Weights of a small transformer language model.
Architecture: tied embeddings, normalized queries and keys.
Each number is 128 + 32 x the weight over its row's rms, rounded and kept within 0 to 255. Layers, rows and columns count from 0. Numbers have three digits each. The size before them is the row's rms in percent of the matrix's.

# up: layer 15 MLP up, 512x128, rms 0.314, rows 47-93, columns 64-127
# down: layer 15 MLP down (transposed), 512x128, rms 0.329, rows 47-92, columns 64-127
up47 090:062059109153103120114166105140128096149149146140118120153072108128093175130161167182162137159129135119086176041145155134084123147107120217114153073073111179111150125190142088143071151173133134
down47 094:104095096142107145147207128128150127167125141156195106146136133181112175122109096137129112111134136161105091084115181157109148165176105104149073127113163196128124044155196152180159142106122109
up48 102:124057168176141120143116105156080101111130145107109022153093119131129152142108154149131165094071086124185157103136151194150098203095111163147133168161117108106184129134133174127134101096166115
down48 102:110110183106114092149130126101145123136101133153125128138093100099093156181153110121120047165130151138100105113106144137162118091194031130138091130105165187181132149152124098160125190186123164
up49 103:123088145134162100132136119089132120115197153136086124170085115079166142145185150113119161166154188134171194109128156116175098162107108151158180129070118126128150111157162107177064167099123138
down49 094:114103100144151146172045150158173125110185150061117136119109203135107155103116084115113063181147138152094118138153135103132155154093127134122128128076118130145113067090098155159146109132144115
up50 098:107154114101098108085126136092152069152078112115048082153132153072105141131165068110145172122219125178133159133127144085157173155146129123084103105084097126147123131151122185188085169056145162
down50 094:113128095116195141113152217131158069094107101120120099124125140172135105163127134102129128099131136119139125112117130156131200152135104148060198141155126133120147192144067177208132149126083133
up51 105:086118153174124139124137094094164165170171141130117150180181068162109104128138141147181135129102141156133126117094131096145132120138099147079089118108095143079134119140094092066069169108121129
down51 100:149146131181109139110138134188102136136180195161201166151124173076127109091118110126153159067162163127117114143150145137119098118198148104184145118128156098108123152109092174050158142133109153
up52 108:118161171107122167125198103113141160134142157117118132096121167087106149203139087103149126132135144103125086122078173124107130118154130166102125112128064134116162138088162154191115110153092105
down52 103:031133130101069160184090103131118117090132149173105116134153162177128054090125155068154083139173086132102121146139100107108095164139138160162157103093073144092138118121150112108113105126155124
up53 100:117198126203140085079118086079128148072138117116085136120144188120108146183167165100112127097069056128160122206097127072162126180140111173136187131143074130115149167172166126144088121154098094
down53 094:088140097159117103134082173078138106067122177166182180092177184090136131173153129139116165127148104159104064109149166175139150144127045099164114154154119184097143118156085091109121139094100090
up54 102:092144152136125080170116104120166190150110158142117101170097166135145111144173138113134141120152164135153098156142137101150126080164087078149159115117160152061160121105220226160096147157111057
down54 118:126150145104095157177107124125165180212110120178061117088165102180165123083054130172114117085142102095152083146158108119149098118092111122132088171129096128180154145153115148096119156154099112
up55 107:144171179159147085138077113148139119154112090125088112161115103145187126154096097129147173123130116096170150080100135190140095092128134098150110138083115074175096176153138120131143092128138159
down55 101:115133108088173121156115172156131187074168092115104078123150159209137147090151158187135114105133086140083158064089148087094132139157129166127106154189081090196115120160132107078166152139104130
up56 093:149130126094139133099100132048113125104123122140091105078126087160134121101100115153181104172120085112125144108117155179216196122100084098083134057108154066165154114129147133099135139154109104
down56 082:133127124135110155143190141190101107058141120141121075174172172107107098111152150121079161110121141105146154154139100149128108087096199119181159128113125097155123076138132168142124094123141167
up57 095:122144129085122133129124115127172143109140093113136102106156133126173142129115167171154168105131162140159134147150119108144196174121174128118134121217174156114107186115134114148075099125141133
down57 086:144137150113194127149112181063121114184102083080124146121142129154167144119128107084109122130158118116115143107168153150170077142130128104116110138128167139158072088134099139164094148164126148
up58 103:124103123202155184059153137106128142130122098118123129093113101111105136122133107108112154090109161108155153130135155109143155109138173189186148093150076128131127159187143169120083103103104084
down58 108:090102141106172097160147133150153099108151148109158151141116113081174119171067094096111169097122142132113149187105162156114140108128167119109086147150155150116136070114102135140057144147130171
up59 099:096144148157171125131129100106109124118086150084104088190127111088128071198174120151181164109147094119102078159130159095103080091057147148142161131146116119114144191135132134124111087148094137
down59 109:094137168132152168127107193140182130123139183133156109116072168134129101075126094135098103098138124113138148170142140121123157123094119072132127034153111125128182175072073108143087141153148212
up60 101:135082122143208145156120108114131130112092201147129141123120106121101093197174106100164162074127134136157151075112160188146175182167121179097147085177115146068120067143138129125109073136149138
down60 087:127104073111094120160119065169135081059157099152142152124121127157180112122093128061196132143162138130134133081091087113102157140140076059119169159113151147107139087108113112134139141164112116
up61 101:075156093180128155178087154111103143136141086190118117069098132139112107116090104119105126163145151088158126143108132162057166155122181105095158139177132108092109108155151144144202092145211122
down61 099:141118123079130102088158150159099122172152178161120132111127194125097062133180061117145097089099185110186073087167108118124140160164152127168097134113151110142107122126087151114139114106110139
up62 110:180109082090099164134165082116121141146140149100128121123123151130125148144110129112107101144086146098225091095106133168171119087148094116081142116112137090132140121159111113170134105149127112
down62 110:135102190127112171133093145164184147153151097143070088135113096134148121101175112148062131119050127144122166128105088157154090149131166186147115127124116143100124146084122082147126053138121099
up63 097:142153136103122138110186172134209150089095076079110110092129121148163128143146096181094123129119113107115174194160105116128129157141085099229122156192118112115158159142135168143141170146105162
down63 096:143175133128128161136093131210163146137098140125144114066135106114086115191091164106121144077089140103143158126103100112152098114146132142170143137159185083118123170132161130133101142125116155
up64 099:111080122112197142240142093169102094125088094135167142100082153060148077098128115136151160107124157146108184140101147143125121155144126068162145025124104135138102118148122144128132164106154142
down64 085:205132161123106120158125078148107119094148092103246136097136120124103094120058137133138098127109098069101164140143162125149076106187123122136165092175149101189077113121087135141140170095167131
up65 094:114170166117106118161111101090207109105130079143116140117102159115174125115109118174145120161111205161102062118100128073177037161138158083136119145163120126150169154178128117071149137124149170
down65 090:107118116128153121110119169036116116148147196159104157187086120111148100114176152173113129136126090111120143138063158169134142120115135206146156112065062202125140143144128129113112066135107105
up66 105:084153128127145109112154086164129158149144093091141078145091154109113131141123128100142106106144143154120098141132116164089160161133116075095176156237095135187106048189122129155052151171148114
down66 097:188142057170140120109121094107091172178067098161111165126109120110151176209126146113132150116149144123186077115144107155140137132104103117116166115096166136051140141092058160132156081111062084
up67 105:174148169136188108193114098168180114150071134049157159099139130133119094096075081131136149130092117115103128092081169216111141148142133160160145137150136119105148137121168127115133088119124094
down67 096:140083138097185130115142103114134078103174130150222036109129092109158175080124112166116064139122097108186144117202120140091135150088105137147133172163157095139112149127138122101158177149116117
up68 106:133114128144130120149075073092124088135116161114131166122134124074078119082062113136146150108104143136145113168191177154126075117120138177175082157174136109142113150161132183105111125153166112
down68 095:097133188120193176127108113128149081118129108144172186088148157109120136139063070085120125158143177112110165090141160179091124137145084161101117107091135163148125094147130113122128162126119204
up69 097:168141131140155144121208149167116135152098049147127149138149182124149150069058153132200167080102080180144114142130152180152106137085148150124155104131127117181144129182164109119159167147070136
down69 101:143174067126163135114095142142136116097160165092149054143108102113106153123125120138142133149145155109073151188133131099141123137161104168155115098103163140087133140088148146085114114141178113
up70 096:136211154139139166181091131154132151089165140125135146128150131155137115090096127174083136167117142118105148170187188120135179156106080140112088135085150137085112089157162171059127144135070098
down70 099:096135068120154150146100146125180158099172072094173147112129113140153174123093136125095091167166127134114083134107162108089079148093136110083178073146140107129092075112070151098163119147161074
up71 097:060101096098159112090153102128157168125180152114130176134139132153075145111119160119181163091203135093150135167100152114191134169157154143103142183165140145162120130154150161096067120137131168
down71 104:126052139128144142071076131092102123195101171104045097141201110108069130096140115132121082110083089144126181140124193136165145092153122133094128112122136108137084160169120136048156158177112113
up72 097:174110098111112152119138073048120125144149054135100106180131148141097132099139135144128187086072126128144069141156148059149172125076148098139146155149097168175181145172126102165081145168114110
down72 100:112137149118175082150092135099088135171121171146126131122157117085124163116232137126141185103156129125152064133210115125134148152148084060103089153103092161156151126179108083144134147096084097
up73 095:163191088166113167082069091127116146127142066135121157122166136118162134127111083134137101159184118140080128103105135165145166142114143095165130099187141146187160129108115154091093160101193056
down73 094:155177153131126130167170154099104143110101046177154137109092097176115181153102164174128168075153153104188172144150156176091107134126087154138071141133100131110085105171157122124144171097146132
up74 105:148170104133168149111074111205083046178162145137127081152155152168101169092123083150122096191167110129096103153117137128106192134122073206162132178152079138065140096139149110059108093137108058
down74 106:106103136174084171121133161179140116178153111111137070183109113146083156144029134127097103115115167138149123139147161124135131146080093121090128178109119185095149136091143063109162111108165153
up75 093:091093152095142139092111131127079140143112118151077154118117102116069070104161135079089181113094137168100116120164112112158107143154116157156146080128200127109126161134170151138116120122120092
down75 094:093140168070120120111091189145106111145112182102126127096128165139127153123084061123126154139108144130128098125178148145124118134143181099115153048133081157125130157152171104126197110107171102
up76 106:092173146114173110140090097132137093154100107058140150085062156132123137129151172134137161118102161143163154091141153116095115127110130150114099156178065055163144190144130134142106144076187122
down76 103:095159108135167109136135187131070122183108166102141133130100116098136101144150113170094188113116095134103121155129087075131106109163125140104135150166139057055105165097130073139115108127159151
up77 092:135130091200188138101123112114136102173082103110119130107195105070196131122133107120126150116077114104181129124107126177116143171133086154113129090137116092102185062123105135174073120121169120
down77 092:117144179081112107123089137142092167255148123116100124135155151127070139145107164136161165151171202103160140159146108124137107126119183122088102107094086142135104139119156126167156116123133124
up78 108:140159093068149124141126105145119136078094084101107119141127148098126154111159129183149145173139176125112143129156203147123056108155140178147111137166132138048145171124113138232169139065090121
down78 107:121161154110150111171171110092138130027132114114113156133179134121119159189130110117173153105102120126076102117146116144182163125073196136149152131057071068095117136070076119211121139155111145
up79 106:173100089121156066076154139098187115116114126096055107092110154136164149111160143148170109123191112191129107120131107106169113187153139171091124079153177099082156133110151150130134127133114161
down79 106:080147089132154089114117078092132166105116157132078112104129153078119107140162096120153074081111174104120154131071113119150157133106130110133140163166163080149119141130147140067167141095113201
up80 093:132131093130158100104181162129145149179139083163127164114187156167136077153097136124105124133152143104133121114131156092097107086110063119135171141135100123091124092120088178074106154113108075
down80 105:117121117092158187132098123098144096188085181150098099182109115139086079143126143114123136118176111116126097065134070156074159163132106125173108087145089109128105094154126125147130138162155160
up81 096:132168139084186141107112106189120161130083162109147150105065167119151108073134149120130136145121150158151069099226053137114116132124148172127095192122164139131124107159121115096102174140194149
down81 085:178134083181061103172101083101156128138101079090089130135145095175082122153138073113098146181130131100136119147104138154139170148168152163164155155102072114115100105089127164076108091099099084
up82 092:137150111156087168113130089147087139132146175172131111110130127117144094155146141127134141129142081147119193163168170179078079140099159144129103183148054178120106119112138142101122057119125061
down82 090:124109147084146132101114142095105188165135106081062085134079120064095123137164114079188108104044138104120125143131139157141173129093110098161075179123120151123163119117116122109115136087163112
up83 094:161098167111128129168134141118155242086120105136070132137182112137163161127146119174138126097181180181119102149105211118102104131104121123098106189145107128134111126123136102145128118116114107
down83 084:144155080149088155135096121122125103088091106156170096192185106175161179071157102142116144128092161081147095185115055097090140152130141131120103149070155132161070120075165133118128113132169161
up84 101:154122127185147179088125136071117121137089144042156145098087117119111160131118177104157110127139090126188112110149116128051123081068131092115060165149092135173091176132164146094104172163059121
down84 092:099102112151160102147122166182080113009110102114203114153154171092145110135136121084095165120112125089135141136128137157073139147119162100138158089145107091096118090060060113102103113072171115
up85 108:123125132117142053111153099099137141100156119159109162107100137136080136070111164136100123146145168103046175115110088166159056164023075121156089138133172131184125129130172144093131163090135146
down85 106:149142102154191113199058104164136119252138130081255172112098133141130116144180122180097130114116129145109115120189113129133129141154091119139108112120148097105094119141118142159152137081142157
up86 105:098129100136191118143123146122125150145071044160133117114172112088152082134099091148123162094038087141189152117163119115173147133167086151212086174126110095113127119147164180144169129101152121
down86 094:152085171115122166177150128119087132210125129195114077105117111096122171140127108160103131146073157075131086112182203102126182130142078045073142160135114123125144182184146126089161150083155153
up87 103:128126135105120067178158134140083172111095139099071160110161093139080129105119165163180081110134110113076181142143119155066118135074097148039119158082095095135122156123111120085135115148157115
down87 100:069137120131157092068118156092191120163161133121171130114172098097110136090145127151169164095100152051082108186102118108135074122169097134095083131168070205149085103117143143178140123105131153
up88 104:148146136184109174137105102122113161154135145157089104127095158137060132140142114118157178152107088117145148141160134115117186131138063137151160150102152124142107121166088197150140087098080108
down88 121:117107069145077194140109215158169136068108135064125099130109171149122081185072140112172148150161115119095087100156113087160134122139114109135174089157187147149188124161108108184124112148114105
up89 094:141162101156114046193118167175183094104134069147145137103118138131174104117127082182141157143123108190182126122123191178123117104146104135082193140127125139108132149108118131173071136094087168
down89 104:134098181089132175124142108130124118123086166136092093120114146075118149072062112093078171103123074129103137100129150151086143146093179107140158121155126136087169101137147147135112166156132064
up90 104:133154151138094122165103117113119169171150102139125101091171156196148144108134086118120105173075127155136117113127083141100117164140084078136094135145108124114125133129109145132097153117086098
down90 097:133125106125125161110093152104100047064191079168080139162125119211115143063122146139110136130124135149123157132125169147100157201167159124138163151187139139196167123157125077092142108168123084
up91 102:145155157137131105125163120076087156107172098083166157097101133102132106162144139088159116155080181145212148163079136133118086089130099125144159182175157109095173104158121209143145118167150065
down91 094:127135169108204166164141131160138116143098118138164088156097102134114131103155130138135116156085114112121120070121147106125166120165069115116177132117094117158099133123131108149135145160139044
up92 106:112112159101143114123083086108169147089160187110118102148110158065107088179119093135145142089141149136157100077125182123059104146121088106129192157121079139114161148099121159132089122138185115
down92 103:101134127136112135097177107151111085111078135131110119150195137125112159100113173130125073117078063151116116156099076097148124186166091128176161149076142180152078157059166144108096087138087144
up93 103:131124133175125098074126108159126131080139105086172165120147219210172132159140174199182102126105125186132180134128115151152150109081091146081109097134098082166128106102152125095162117123163115